Each number is 128 + 24 x the weight over its row's rms, rounded and kept within 0 to 255. Layers, rows and columns count from 0. Numbers have three digits each. The size before them is the row's rms in percent of the matrix's.

# gate: layer 5 MLP gate, 512x192, rms 0.096, rows 268-313, columns 0-95
# up: layer 5 MLP up, 512x192, rms 0.0943, rows 268-313, columns 0-95
# down: layer 5 MLP down (transposed), 512x192, rms 0.0863, rows 268-313, columns 0-95
gate268 099:096134161156139133100154132154113165124113119144124100157086107146120127106166139086133134107131122104105099131121103072124118156153138144127134177095153152144131100106125128144160146134157153123140179146107122152153157121144119128127140164116149091160155100128092157086113157132095192144
up268 097:117152142098163153133149154120134128149159130115079157103113167123139139131120144075163154155158134124131130159173110136113141133108146102121128075114116148115099154103122181146144120165111122093106121134183158102145096146111149108114122127121163105129146111144112151089098114136106126159
down268 100:101136115081102077089068154114143117087140171136120114158135117129120129121149136168122125136121088136139132104126110133090120100135117146128113153127082121147133142150130135143135157142109108112152118120135131094191136164123104129170077181088107111089171122138142146136167159137133170184
gate269 115:081117146143135166110129127127139165142113145157080164145067155092108121120117125094117124122163088179129144109111135125125131154150145088165131122139110141162129140147145122101107115117190171139148121117091146073113120131088176086112133112104146149165122087099135147158111144138162137127
up269 121:161124146109115127141143106097124118138171128127142065139163123125164136094136132148142128130169156115126124150137120142124128091076122153103120166081140144120105152127079122149145153074094093169069130128143137120160154119110137138103113114149123120102146118150143158111128117115104108135
down269 105:102117117116082126118134092102167146089123131161135104108163088147175161124135135157124167128148168122107100185123107120173221088110162118125159144105158107132118182113127150136129121126132151113162157116103106131107113111125120136087113111155133107140111126126131113112124135135141155099
gate270 098:103128119120168067119120075147143129101141141135117155099131118120116102113145132141157121094110113111117132115148124122139166121150121130161116134115113118129098113139175135131094150132137153190157145126154104106110151142158137135163107137123158107161156163068099077147110089101134144091
up270 100:136147138117093131098107119153171124128102102131144118138119088118134163115083122132135127136151126132134085139130126117076139129103111087104147146140153145105152129116144123109152183138175142164126142157133099097151186172113127133145147121147131084117098100077159128113169115095113147103
down270 103:082122122136185139106128108061118109118194109100089168131145134129121165156093143161174121091142119115141109082108088096120099071120136138125132136145145143126151101140132103118112131111155099142105104120132091174110094093152111164129123111104103112129139146152128120127127100109102167143
gate271 103:068085134108113121124119124175142136151120086118100113129147119122140113118127123129109110100121142145125098103143138127109118117131138132152082158115127107134144108104134134143113163161103145106123145085154148145169131082124132116174143128174149165088100103126101098154107119138142140137
up271 094:105126139110122130120113133143161131159101118083084136123160110123115141144153152132154134118140167129121091143127160153099130160130118144162098155117145120145123126111151128146192166123145161103094131077169155183159086118109105121166141131114118150117112142137154097153164109144118179108
down271 100:116153131128086184127110156119132139124120138090100121114126105095145115162112117120169116138155097126159117102100137144131127118102081107085102093121142116178161157140135124161110096133116105106167138144156120179106081151119118130126156126083105116129088144100146126145120107100120165115
gate272 094:112129136124139089124087162150138086137138077166107137145153159129158132099086095139119112129135089141137133118112123116147136097097113084117112143151102133138152127131105138075124105100100130157156132120112134112111093128114155116110169133121139113140156111119093130150118153142127121133
up272 096:113184141155171151106120135133111095126118138132154113172132113132162205121113146117119144095137134122178145166142146122146151119120123135117151169158128106054131130167098149165085131102113110125118139132115163111097129162158150126115154108123111096100152152109122189150130106119146084155
down272 100:121106128153095123125117131160066141123174144149160130092128094136152163118131181119117169136081089125114135159156114148118226152117126180126140150120122130106140169114145125122106149141138135073131164128113112157110168118159111122117160076120101093101111130124117119136120103093111122141
gate273 104:085161137124137138092090095144118102141078137092120086184095125125145129099074135107124113106104085139152128080125144149136143072118126097117146116131132107145114150133129119136097100165124126184111183150123130109148147132123121132144130126152169118155136112122121194162131110109102102128
up273 100:139134149109118159105129120155165128122145130118081127107146103089127169101106136152136136130107110126101121104113110135079107137083157130097089160174135117153120125135094134130140118108159090133097131106092139088157116100149106094159169169128143131111085091132137164134135141130100132107
down273 100:095161160121077145142107114149151112136093137158145140112116131118167148102116160159106101147113184101137144154159089123165152112146077113115166136168135110121122125127125111101161157107158138126126156146133104132104124133133126127134145121133112123129113071104135130058128126144084095144
gate274 088:128098131093124108109134134076120095124122121131128134125148127140159105141124107106124143149069083125124125088118121157139133105163117144106116136099089155153129165093103118081132120138120136148136154112111082115122145068085158129167141146158112102173139165145092104115118141167145154111
up274 087:134141102140126133146088119114127074115117108112147113111133143192134140150116150120135165120068104124159138105147133159111138121170125152078083124096144157134159167116149104079094130123118096136150146109128102103104132090153112146158122137155090102143169149141155099141169102136115153091
down274 089:112175095105139152103131113161115160082126095090111109117080124138153190125102158118116123110155183099126135150140133142105079095120131124146112111087140089130143108131157096128120148110117104149141126124127111096132166148165079135113087121120183127117154114120147092176142115136123135125
gate275 101:149151186158183147137144131119102113123095133153084149124101166110122094098103122145070136148157146117132123087121126123126103124167178103123138143112101111154115153111116171134122135098121151100142156115136149147122164092125118140105130167126165142121082124111137190103156108132092124099
up275 108:143149113115154124129109100081131121115176155090099109150098127153081113108085144152089055124138109091084111113117107146116138129159139087114113140169141124146088157107118138101132160120138123128117128165156114123097182094117165153112123148133170140138109121163104097120172136138099128122
down275 104:157148146126091111119146101144117091139145109123084137100153158098188098165136113114140140147058147079116080132121130114145081135151101110129110157129134112100102118090172133147128163092117140099119087124122092142145120128106103097122169122081122120124176117127138135110109127156110123065
gate276 094:160061163102124148102092115112144131134133060139127112123128112107149127136151116149083082135115112126090104184118109187121123128123183080126122160152145157141149159113141093138158134080150118167112121136100133104111123110112120080111112078126129137092113169120121139152140138196132084123
up276 090:156109140104114163066158068115138151138165140131136132154113144093098142116158139137100159153160113091101068090092082121140126161092185151061074130141113113142120150100116140153146142063137111108135149156070125159145120143134137124122135154148111158128066097141128156090125128140118157143
down276 088:134157129109142118158152153126134090072076158139122100122119148154139123139129143150149121133139147163174153098136156098102080117122139165176177102130113108113146110147121143094122105188117124113115115131164119132149143117167081084129174134105142134109164126086153145187121147097169097098
gate277 101:072148160158123124131139136168146139170126115073137108119115146108122114137093091113104147084133102107123107065129119127104143159131152097082114111143132137120111121144108127120101110087119143161114116136147145117112145153123172147169154127179149103139130100145155165159142118107142102119
up277 101:126119080140146176132114089145121086116119170112148100141133099160113163124131086104163090136115117148145136130145141164113126116163121122147151143136179131065121142107137104105109118172172121151161100080109144131097127149144147155132106108136153118155105114120087137142149119110155122169
down277 101:168121152127127155106165129172129122147124095119121143127142108111115118105131180121134093149106149131097107109148139108150173145163103092109179136149124118106132125106091081150128167157117117070096110112154143134082125118105130112090137126119139114126083143074145109076117145149108156144
gate278 104:104096134159134121102107076114119134107135117139087141112127115153124168093108102117133126151140109152137129173086106110171121112162114114140123176106125139135149125067141107099170117175168119161152116145130103123137121126107088139172141095133111121098132119131111121108104073150129138117
up278 108:100115149092115072156107170142093120103125115111161174123153144137118139132121123106132121082077088107138151100166140150101132131123116142115111105155128176119136102147079122077106127088100054127154116160168117149137154101127146121168113115137173101139134112115147140131151164123137150134
down278 112:144054129117126132118089169122143111179112109101151073146098144116136093134144112141095105147099096104107121131130098180104120105149112124123121125133142117099124110148054125136119139143114108094138099094152145103119117101117152103122128157134102124109128148121142138149110158121141119183
gate279 094:101162123170124121107123109121119120139114147148113181090129131134084118117152157137174132148107152125158102112132134139127131141112066152169124117133167159105098102137154104132133148129116126135165129124109124103096147177109145089109154093099132127122163119122105129131081111121157103138
up279 100:131144127070127180089113133146118102091174132098129093120099103138132136116154136146087150119104116119101146116149134139102143163169138147094170141122114158140124153093091140138109107097104155131149108163114137142162126124146130172125108168129114130129150111117117085159143128114135107114
down279 093:125133121141136090119126087156151151176111092142116117098135124145118093105121124106161100120125181111123112136116102096145242134128090115125110099106128126105095116153149134083133173135112118154113140110135126117094130145129101118138139124126137116135129102087142175136113134114127138119
gate280 101:119150087138131142110110106137137103142112144153142126105134142065112129117133121127097109142103153114149148059086134072123124111108134096126161102114139110150127149121097097131148176124127144156111159075141151135141128114123064149110150090149130081115108088113127186099123117139101149171
up280 096:125141156114159109122101117101152138146137178128101096115135157115156164110143116121157183104117162117110192140104148132086152134137133124102169105152097122162123076138106157116157159149135113128142106139084165126163158120147155121139167131155138098094118116125122118139132141128119104139
down280 100:151135110154152142109142159179121135172138154127134125130125152106104122122124108113175117136132151093181152102134161103138128150150102138152165118113115136117183174191130101103128148117162125128133102129130104104082144115102054126133133110137130109158121149137117155160086111152093157119
gate281 109:121129153106109069109098116143115165144162095120115118100155131130140140106117105148099114147107089184107140120126094190154139092090084146122086165110143146154121108108130135102139122113113113170095147111101089118140135084141123146169101140161129142103122155110080081138114101129154113098
up281 100:123148148134140080118093153114132150077133122130112086110111138147096099135138142132143173134074120196098140125133126132137141111115079140122108104140146097113098118137139138149094141167097094128105129135149100157120130073153105137129130134143152120146137132119104141094124112141109111113
down281 101:126144094101133124136178190099123134131107105152136117153084143130144139127135148155123100139110174127176099122128137102092070160104144085106128125153110134126118128146147125134129133121133093142144094136114136080134138149105141119171167110124110129138098089164144142149106111120157173105
gate282 103:136135112114086147145103106113124142180109092113125158083115141104133136097098155143140160106124108126099115130140097123113142121115141132155101130108124120114145144135144181105114067165083127157098170111082065120157107120092134183148134133137163106111159149124116095110099087140137115121
up282 102:138092136142103101098106119114123133112118127163117124155151158120089140107128109074170142116130118127149113138131115122085134148142089117145128107143127130096122125101085142097121095118160117133133112154115133118111125191130072110145105115111178162138150092114144169152166131119114135133
down282 102:141157108137086168136129133127160120099122106082115129089141085151133153140114144154130115183128136147143160170122168127125157101130122053099152101132132143106116132121162139127168111166129146141147148136112162129107157147158112137120114137151133102111151135139108099104069105188156134109
gate283 102:117115133146127113131133112127123143131111124125149084109127129105120115094121147115129145128120122175103082116147082130109124166160146095144137148100138155143124082122114110130134105110168168149134121056095089094100126139146134140131159158116158107100134094106116140105154145155156150136
up283 097:154129116114139125182113159112114112123135108140127154114203134146126116101102090129121099165124095081128158143148143145131117143152151136135136094101151144137149144118152157121184128154151136112149105124123095109131094138079111130169123095105116151140168102150171139099089151066113126126
down283 100:111115137137161123103169120148117150164095109102126147134120161098140114139117180145114155146147136102161162102131161147094143152121117119126139102122096144121152100212115156099140149096124151137112124133174129128139154142168100137150106147145138104175136125125128152160091076140120135162
gate284 091:161114134114116120131181147103139138127136131127130128117136134122142070107131121131157112139148149126070135117137129098103123161077101129132116143147107122108137128116160137115128116146145095104152117136078156171128093110147092125152073122094118201088078140133125143129102133120130158156
up284 091:116114132117134095139119124109134139210118133138112112124143125081117111116165129143152137121127149145122105091152122100121127155096147140132087125164120152136142117068154099080157127125126107126120100138106126127151141121117129106152096044132116119103156122129163170131132122116088118098
down284 089:141137091150105122118143127207116140048144158116126106117144115125111133149116135117110133108116099129154145143111178126111090105173133138143113097109103112116105092167098105127123161099136123126144178148140151153153126137131156125142134134114198132138118135158129134118109156115146135148
gate285 095:131127125094119126098121134074168134109105114164137143150165163115109125116149094141083104157135106122156100102098104110133119144143134120121112122123151193149165133143140062099099136175137127130141125112110095096102120118119139130124107095121115139119148140127172090126129103143124148104
up285 099:134094140130133127196096119160129119124176159123137127137136125154147092134153122108095142126169131094104096160140117158147136101157172123089117143143099141127108131087127135147157110101164126145127130188210110126100152140157148125118103104164162122131128115137105095128169153094104121092
down285 098:151147126122115106122079143109114130109144124103148117151138163126135116084121107145155123112131124119153181138100077104158129140091134129133161125151158131087125119181107093127144152121100151100183115091094126123147133141108114156122155140132084099103131140138180120100133093133167165137
gate286 089:127083156092092126107136104081100157140120087127143123091122130146099106105101095139141133128145116122141132135113145154111119066109165150115121183095133150157147136125149143089101101117115136145146170126093112123097140079144186109113125120161166153153132117116117097123116116142090118119
up286 092:132129114178118123132140184151114115149103083109097144110110105118161102128111148184131093161139106171123125059119114102115132162147144098123168139112115130129122139144126119148117149177130169122149128072143116152118111111119093108165113144108095122118106140111092120108112138144148166101
down286 097:121108135151069144108116127114069154142130112120128126136122104136119128095110116149122109085147090117114112161120186155130107084142160110110139126120124104137178170118119135185084106138093177129107151139145104122120134093157098125128106121111097135138133137128117087093089124138172121071
gate287 102:162117083121111109148105133110149097135109086176126165138147141157127128154173162136097151134118140128099114094111172161146136078135138130156113118120100135136121115197115147120099134118103117142088106115112106134163123112133091119152112128137102140101119125155122082151096175147140133155
up287 098:160117098125142137151130160104165107157113119178152125137158171114133110147125095132123104108136105119114147157145141083153124147075149142158116119121072134153113169151087119099161143111117118158133103118099125150106144155114145119070111142141115167103127111113107097134131139200153117108
down287 102:127119102161110115149092117152115116106112094133108132130067137093102120108123149093117132140131124168128113125153087170070136137152135119131171150143180085147171093140130170146116132138139090096127185162132102133129157132135135156091148130134146098109193126096127099082167113110097147102
gate288 091:135102104148107113136174131156121113144112104110101119131130118151102109129110112113142114126176102161108131137102138128122137126174109095113153182110089141176139094127062117122121145138123144131129174117119137146136167097072139103106151105132147163114109142110126117113116135138140134183
up288 099:140144093069146135076114116123132130134146120139133123147104162135175134111109106124117122131095086104128137122135147140097121127125093115142123109120137127131081114139138135116135128156099150145138129177173134136151151126140124144169089131137157124138132127133128119135150094162130163110
down288 104:113130121098141129132146106142117102140122109151148158110112119140110126081063098131128095101151126105109125128137156137094138125157106124122116131128080137153119113082110112108119109174109154128090172147153128163140176108131131156155146096153135174122127130147140111151111140144107096138
gate289 101:105143147131074158119150177117114194132087150102085149120111144121156098159078155103142129122143076172134146090148128078116168137116149112140143146137111142144174146143118136139118120148096120100173133113134144143083080170104119101101109106141129074103118121120143109133126104119125114116
up289 101:114146109175162134109106073110125111130104146075145102104152089091087155092168062126104127124120130107131115134091069125154123138148199114127084151154108112129129150087120116141128120106152103105076177129113181128149150130144137142130141143079110134142114136137084154085110112147138104150
down289 100:134138120135125123103114091149144132117130119152134138092151139153141125137164105153150118179141127172098096174142156127122143127193128107097170150112146132125108120141114105133121109176126134098141127106126129139120081170140140152139129155118113092118108096110096156180117111161153085133
gate290 091:157101174114152113098109114094126152092156120119081164130147140138172150074140135162129114136145121132076103082099128128140114144140185064108133130094059164112117139130152127151124121134160126114143158115109088108136142123168145115135102130108152105127127107125110149127142116169127138126
up290 095:136141094109100117158175149138127105169124133154154106153097100116106076161148108086143136088114126098159162160133139135118129095104128173112108133171159097157187114147131153098106142138069159122103096165161144121135135128131139153109142114170120141126145124139160118098124165086132129143
down290 095:136131138112104094118126161107154115207123119091110141164078153123141103132144148124101117173128106137109118075120117138066198140121164134094146168125119148154143097160184143102150160157088138120099113166136118119128151114143073127102157128120129097122139141137087128108105100139125159153
gate291 096:114133138150157083125145165117136140124094097105123128129138115156125129146135117125108158089139113123161116151115125041103127122118121097132159095143107150128137097142106143182091100133079116073130161068146115095156144111133148113162116153111130075125168107127142093151144105103126095173
up291 094:164124137117144148159097136126095127137136159151120071126139103090118117105162103107158152091119160121115146155072144168138110103110164121102130140081133106108103084122146138101137110123121145150106064172121160148132115134133120162129179112162154147118091190121128139094120163127124164107
down291 089:124134141113145127077142144123107147091154071135121140137100144118103081142130141088111129138125141097116141160183132107116251162137136131121149092106143142151119165157066140135121170140130125119128115132133109100146109128151131163121107113129114151142143114111098115074135086135058126162
gate292 099:103119116118086129126108148130119086164087119137144140142099167115154125113105099161122107164089100143168119157110096146143128134125119148156122190119122133132153119179094131129116140127119148139106107108170132125129120099136083137154109108168136172135103140123138134123085119163150154153
up292 097:148126162058137124126155135136154155129085121102121172148091131131103107114134125074149163117166144135079133114115142095106155112145134112127125138148096162155119107121139134119185127145100143095152158117103122131143163108088103094110144117100117097162132153166150161141121137129105159086
down292 099:092121144098101163105118163130135117102082166141134125150085127122164122131122126127138131140098101098106148137069142122121106101107131134118109132133100126114184063159094166119129161112170118127138107110111139135129127092139129162139140112142174141104110150119144135128158111119092125126
gate293 102:105109119118112106140110119118168107135143112119165141145119115129141122150149149142079101132064125112161125131104131127123112127150090131150162091098114132164120122177108111136095166112097141152144099111119108146123180077168149136102140149175113151123162138086115088085096129135129121161
up293 102:139096100123153078150146140080154117151126117111103118115123169160130123142097131109090121107126097095087136128100124169085135120134114103093124097124107115123063157145117143136108096113144109141132177117146117127116119123134158130139141133128152119109137118134151132181126078086113118138
down293 100:158135113124128129144143139146136098132155130096114154105131115139150128125158128163119123129105127070123101113095110154161103153129095154163132169075069140140073085142109186112102106130144150103102120107098098148152104124163110152119119106123137113149143149150162127129107158140098098107
gate294 109:091096145089115113120121093139119100110127132136136128119079122122104112139150090102117110111136134150155102139103130117154147104152125145184106125156119163130101066173132136120096097169150173117134124135145160105150113123113087142134088067167151150140172133125119100090126127121121126135
up294 106:136085127117142130116111124115120119084143165132100172145118123128089074126148111102162134109158119136144140109107136119132115116136158101146111132140136153111107138125144176158159139085138153115131125149171106118118108164110115139104163109107148112152142130146108131123126158112148169139
down294 100:179161102102157150114138205179136142148104149116135128126138086129122141122113129166106133129122105128119202107167143095148110171106164139098172089102129158152143135092088138137164123122125136168151134100084114119075136096143128131096117120175135127112097140132125102147129129135116123119
gate295 095:092116139131155142102081110151131123122108144110130159134122122102098098134111082111138135118131065160068161173126122128104124130159109126167140112161115132137088151112121087111139150121126114147146156117141095173180140104115084125145176127159115143128103145086149114164126137099130155091
up295 096:136142136139200129145139144116139129121133172127091153117141122145110152099120114135093118146122149161158091169119131097130147142091108116092137134148160121123113131127161121122158174133132162161121137081131118167155142123107156137126137089087100109095165152160147174122141106124171136158
down295 097:127140121154159145108123147136126122109141135126094128138146169130127163122118144137152181104179105131067140175158121177125143101149130132142109147137150109152098145118099136140115092119144144117115085127148131127105148095185178118138110123166102154152141106122143162134131144135112109155
gate296 092:123084147131102065102174128152115127155168157156112111109102151130142106111113108106121106147139136150143133101109092148119138155114112174090130134131087144138105114086111130111101128103119150152137143136148116150079187135109132121107150117152173125099073150115106086099144152117160161166
up296 095:141108121153139100144137141134089118141142164139129110139107150131147142122119173114087130148132188146175129131137073148129140163134120171110122115132133121136112135124154154169097143079123097157144123126126116112104169138164112147116130105098148092102091152153104108155161123070091135146
down296 100:104145135113148149112112150116110108116119118124102114156155156122122181109119173108120192119096139167126090155175173124114164136129145110140116134136128097158113120165119151157125149140162088126126110092120118114162099107143101111153089137053140117147117128159111136141110083127127100110
gate297 097:093118150153111087107139155119164080108166124152097100129113100128129125134132138101118122176086112109104152098129115129131162156109127069127110129111100178117093083103129183102084102139127105150110136108125130105164132128136161133120109085139112143110154157086118100106149121131157169113
up297 095:112155095157127164145100089118121133142078136108150135113113116130129141126134106134131140101136116170146093115097123084130101104187080162163162072173119139115146135162132106131107158094168137084173143130086154100115120099086113090131094134142124116130096112122102109138077099111144115150
down297 099:107110121093159109163148148089125089174171150142152130124148097127097155121130150100114148121115082106113144111136125132125129125099145123118140103106076127142095082133086130069104108146146123126150144132155149113180119160120176141138084104101124137129131115101134143146103130114123110124
gate298 101:087109105101105113150147106172089123120122072135130140095120117145169080145103192105130126144146162133095182161137127095172124139141088109135135118088122141098156066139150166143142084167126123109070144096153075132106142120092114105121102136102122108135150110186125128126102148130121124107
up298 096:124095123121089121155174104090114117118157123127105136166120106141138148090133124108079097117168100152178156152163138082172118115109131126124140141095135126142150157101131171096117143129141158131134145128125136139050190101106116107126157062089093132160137128131128131101140122139150164143
down298 099:131136107132161150166137176097084097136119174116126142131115137136058120142112108096212134152128093101098114134126140105158132106095153175148143143100073181152141088119136168132121107108108126168099114140129131168154114137117101134133084100139146112141148135121117124115132185125084110107
gate299 098:149135146144170123132110136164125129126109147176195109127193104136143164147134172109131118109133080153169124127117126112100118106145151144137111138091111129101097160135134114070129136128128112146154169157153085089117120150130160164141123125153121125149153097087125150120140134081127127129
up299 096:133147167177129111141135108141132104124123125122139177134159114117113140145144138145149161104083082154135161129116097119123132139121130156167112163091121121129122154183170102119140155181142141130140152123127133130144145160133145124105133160139123130122135054112125141144157133142138137111
down299 090:131164075125150149082137121081134080139160136126104140135122143140150116154121105148102159140147116137092146125124147191139037148114131103119135139143127132137153113112119138140116116116152156094106125111123112136132091088162169095129134115109130102102114121164164130133124113155136130147
gate300 101:102114130108123107107139105144081122145115125130075125048134127126134142148079089133129168099089101161112122106151135112121120142125120130123125110132147165097132103117164165144129089082107170097107127134095146131110133116158135123171119138149138069145137139098144148183169129096105132113
up300 106:132138136100150164134167068114103101084130145105115134160126129119152121142083099142124133136127059150097094110114126125153147177061139142092115147108126095146166132155161141132139158109096167116103121147103145132130163108129140114119130095124183100172118134097128191151116147094125145146
down300 104:144106128145132127139122192132106143107128197135130084138108141147132164113123177148132127159102123114130119154115150121141093106153191139159136129126135097127139121167099176144151131076106120135151126169158134129131156124146102154114074140099154147162112134132124103075134115161161118106
gate301 107:114140137142142103102100132155158096101136123096098154095112159144155121121121093130139137139113155126169089099125163123161131143136092148183124114126159158102125115129120115150100087133134113168156131143149143116134164112097107131103104074164150118155141144160079145135120143163111130103
up301 107:100139089115157111166150098126139128138101114121103163137127198079140122158110139158147142144140159164149119060117166147105106149115137080115149107114152098142119141130101174116114107141116110142139124110109145147119142155111151118097162069126124067139129093118136109064116128135114131103
down301 107:118126142132122117098112122159182101113150094123128133145174240129147157091143120125124116104130132158147116111088151129137041135144119124088090118117145124076118166112148117171125130117136156154137119116127151133127147114119178170128150095117111142163147178133115127114143105151170150132
gate302 109:103140136155145123115117136116119121130153146152081141147113122111131127136140143091083160107092135096179162153123125018165139141177114110154127091151122107108142148157118135124065131150172106124173146137129147136143141103145123140126133126129165118147149139123103141121158154110151142144
up302 100:166106159114154108142119184152117182128157115171134141086085153128168146147076156120141139123129125106142154096181141129143132146131109118109133084109151135133134175108170146111159098131119140133177153126124099133136135144130131124105168113084140143139150123140139104115138118146083132094
down302 103:125122168139102169126157139147145150140136139116135160123136119102130156153142139097123155113147080123109101145155112151099214099126112167109136159099170110133119140114131141143111144150170162125118113117146108116115126130159120166126082145132091103132128159168136150144112166154121108166
gate303 098:125176150119135136131152056110110096133110114103104180104145098115115106106121134119108105113125137144126122144041153108110128102141114120142131111172103215134145084137115127125113128142179097136151135145067143131148132076123124115181132137118138142117139159092117149131106139145125145174
up303 101:116131107115111124151111102107122114106165161135132151117139130135112106142161116129130198137134116147133114140107164159117133109085086131133111100134105126111159096142126066120143132129141134162145104158089119128188105101140112114099131131156102125104131130170112118086086142196107124106
down303 101:091144137101120184102116127165141144154142122128093111100130105191153140109109105141121119149127136131151094135137133128129138125086136089126130134096145133108134104167124109144157124104111123186134117103158124148107126191124129104123131104128110129127136145172151155102128126164135139120
gate304 107:118125138101096083119124130172104116104121120117108137149117143117115108105140129097080088109131101137131167115114119111143119113170142126172101165129116148121100112139141148143078150135123149115125139110144146130166144110105106136148130150201122146131103136110113076130146149115194137115
up304 105:139173145145053105075115129101099104127095149103118137134128135110145164133116101169171114169095127163134114159133113176161113137103136136113127077117157142088134088173104132128115124111121133126111118146146170133116106154127142166153161113118111167149130137158160110128108116158123147083
down304 106:105152127166133140146139130124119112170153158091126122147101166119148143130113144159105138124151174163128136128132122160114201081093091130109089106137135090139130086135079125141125093142119128189121112127128114175138145123183145090133103104173119117132106130120113130150144097110120123130
gate305 095:136101126116100115120129101164125122161156119143158127155099119135148144113146129114063133103094116166132141134137123074162136085151134141140126134137067151121085103095138095130101126103135109148169116149093116122131168091117119115120126137115162110114135118131108102155158091101160108157
up305 099:116111103117148125103154107127099138155133111103094092090150125101143159072107103157149136096083103119153135132088137151162159109162120129112085148150167113106188168183147137156108130120146123131132130114117106094147142119167141131130119112103133160109106125112192128118155094105119112157
down305 101:129099166110120124117114114110123151137136151099133147079141110121132145085157147105116160144097123203131103167122146109109118130143140123149118155151136097168119138128137142118099129111132122117132118143120168148153130105155102137175142149122150133122122094172148139136143105088195108116
gate306 105:127131124099152142113104101104113147121128128137102121091148115111170146116082136151140163149149126162154106112106128143121123094122120086117129141130112140138111142114108104131127101094136151132143148118113116066135125049119161126155090137136129137098124153081139137166144134152095149132
up306 108:118150110114141100119110089140140121107130179137142087064155085154184143128068113111150118106108104093161139108105081149115122137109082125107141156141138111117105128101123127130128142108152135124129111139111138107090140128105150120168132155122125144110130149089173144134139098105123136148
down306 100:131111091076143091127142074158127145148131112141158100160135123159093129136165102118125147144137115114133142127128096099138078126101096157104072150189130126163113133118162137078129150130125136160115129184099111104144158132119120129131103143131171122112094135085168114128177149117146112131
gate307 096:152138139147102152133123127151093162129158109156066116115117143126129063123125139110119123120122108129111137059111108115101105156134156131107131158104121143133110136146167117127108146156138102133095133112140112095098108127112117144128099143122126149100135142114139129123099119114130133076
up307 093:126123187151113152122182147091114113117135099125104102141107114136111142148105161111172119105161120136114098123091145084098143126137181146107131150120074123112140128140152165124156131095116093142093133118112110152114151164134095090155150148084107112104114127101138139161098136138180130107
down307 094:089105164120095122129092097135112140159113118136168128133114104096119096101155112112131130124121149118114139148120122128169076113133147136097073064120167140115156149106143119126104049105108142133123155161126119116132104120123142147147129072157116152142145142111152107099123152129129114128
gate308 093:105097108095128120101079128128126117105110126167139180124137141155195125119116110117102103117119113120128126142106134095112111091139128132113132095100087160133093129110128137159109088143125159148189152114134136117123145155110140088100144100111168091122121117146100119152067095166097128126
up308 091:132123105100102140124087117102166126125100164108126129104135126187191128130136127131136116082124140114103135125108156123120110126126099139079173108109118153119103144111134152145135112130115155139133145142151137098104142155132141102140157105121169113128107120149131128148107102135107097117
down308 093:158131113118088160126102135082135105090093129091136162114167104172126112148129147133116123103137122135117147093129107142147075159138145178093106122096113137144140099095111100146132149106090128151114094088143174163106117167114107107103166093136153101101123133187142134092107107101086105083
gate309 092:125141133114176103144094126145097112089120153144123153101114118144129127124081136118138152162122112103159112124141157162154126111114113148140129107127122122123144135131082138112086102143107154117110152108135130122149144131075108125123151147158124123158131134114144151163153107147110171169
up309 097:123134141185125094145136148107104135124135114121132103126103125126141162112107169155161159118095103108116111118134156148130167102091103145111116163154118106123152102116111163159136135159119137096098148126154109136134139181103120143108142150162123110131115120081130120157139123116090123137
down309 098:136124106176104180120143126117131151122063093125160138120132104117103180127169139126172136171152175090088144144122080124128109132131181113106167102118132136140116121101179134127098139109135111127141125144135091147118156121145156103176117126120111129112145121127097113107144127112177103096
gate310 104:102137128157119139120135139144178139130103094110107115112158145090134121086134106093160138107126152106157142084089120135128140146132130151157129145149100137119148099141107129136132157141138113113145126159061123113182117110149143136135093095092104148151132125166102143110114105139167096133
up310 096:121131167113145142114091094139127131123106095113109113115116112146134146136065117102141100146140087118115111076099110111135138112133106114135074157114120084118132160100105088161158166092127106088150157154097101140131133165119114132162166120140152120120114124101114161124148104150103135116
down310 097:114131109117138060150160158171121155118119142149129120160089134114105149097110150173117110180138098130166093098120132129154161094129142154101135109083157134131110131145161139091136154130130158168132154139086140115160109139092147119111129093118101101115173158124135104144160123135108121131
gate311 115:167103172091089091112123130129097128135153118101101124109116180136102101157118114135113125112090112153131133119113151129129144143109146178158110132113123158161135113114116107107178079135151144158125107147125143119089118117079128103166156149119124125135122108126132096111145172129148169103
up311 109:126095176117141117067107093125126170110134140115131160125171126135158100144149162165121157157140134108114137108110141125126139173127145098114121157088118145109155142126130095155144128127132155131127125108158126152126100171093139178124148155158125141134104149100157114091169163159139147056
down311 109:138114174101081131119098120155121125074164149172135143124138137104145141153154148063127131117110111124134142084084147128138143173109119145105114181141145152127153166107144119176091178167154102127116172136138159123142125107115125129128156153109147090175168111104127095087136118089158073125
gate312 091:131096143125119121142143137139114099127095119161111178167129117154158105136114097168097099149104106122125148119094154126105128109132150076128154162118115144137093161097112123124077144151152135134131129147144133150126161092148120100143139167147117178166064116098145129123144132162140109142
up312 089:132104162131123154150107145132113113150107084159131160172137144085160137147155129172102133184128173118120140134135128117087105112124159090097145143133140117119161168089114170167139133137134150097118144108131145110105173142135087096104131152099105147137089092141146136121154124122102114168
down312 095:110145175126122169157119098116160121114130109126114168165131123126141162108149145148114153186165147121118128156142124123122107118119165118125151123098143105122153132139158176169089086144162120083133080131103123108152139154142097147137117137094126121135104131078182133130160139145160106137
gate313 109:117135124090113104118153107128124090130154132127114107118091139103112111130100095142112086108100144139124084131062076119157147112144091088132088162144127129129135127119167162147097141113165155135108112148145117136145149085110093120128145148134122179126107175158101102103113139113113209164
up313 104:169103128092120136142143141124086182113122130128150156161137150111161101140120142111129092139157112121084089120083106169150151142118194130103117125092134139123113141107150144157159126123152122128117132127129122180131112117158076130119102109074116112118141173169146087162112115146112130166
down313 103:147090157146131128144096125135153162138131117112111136121163126121147132138143145150130146146172130123071110117158162105142097148160174153136145129120149110131104138116071129153136082109154087113145161105131172135102114158098134103135116090111117120096136182123095144131120101140129079173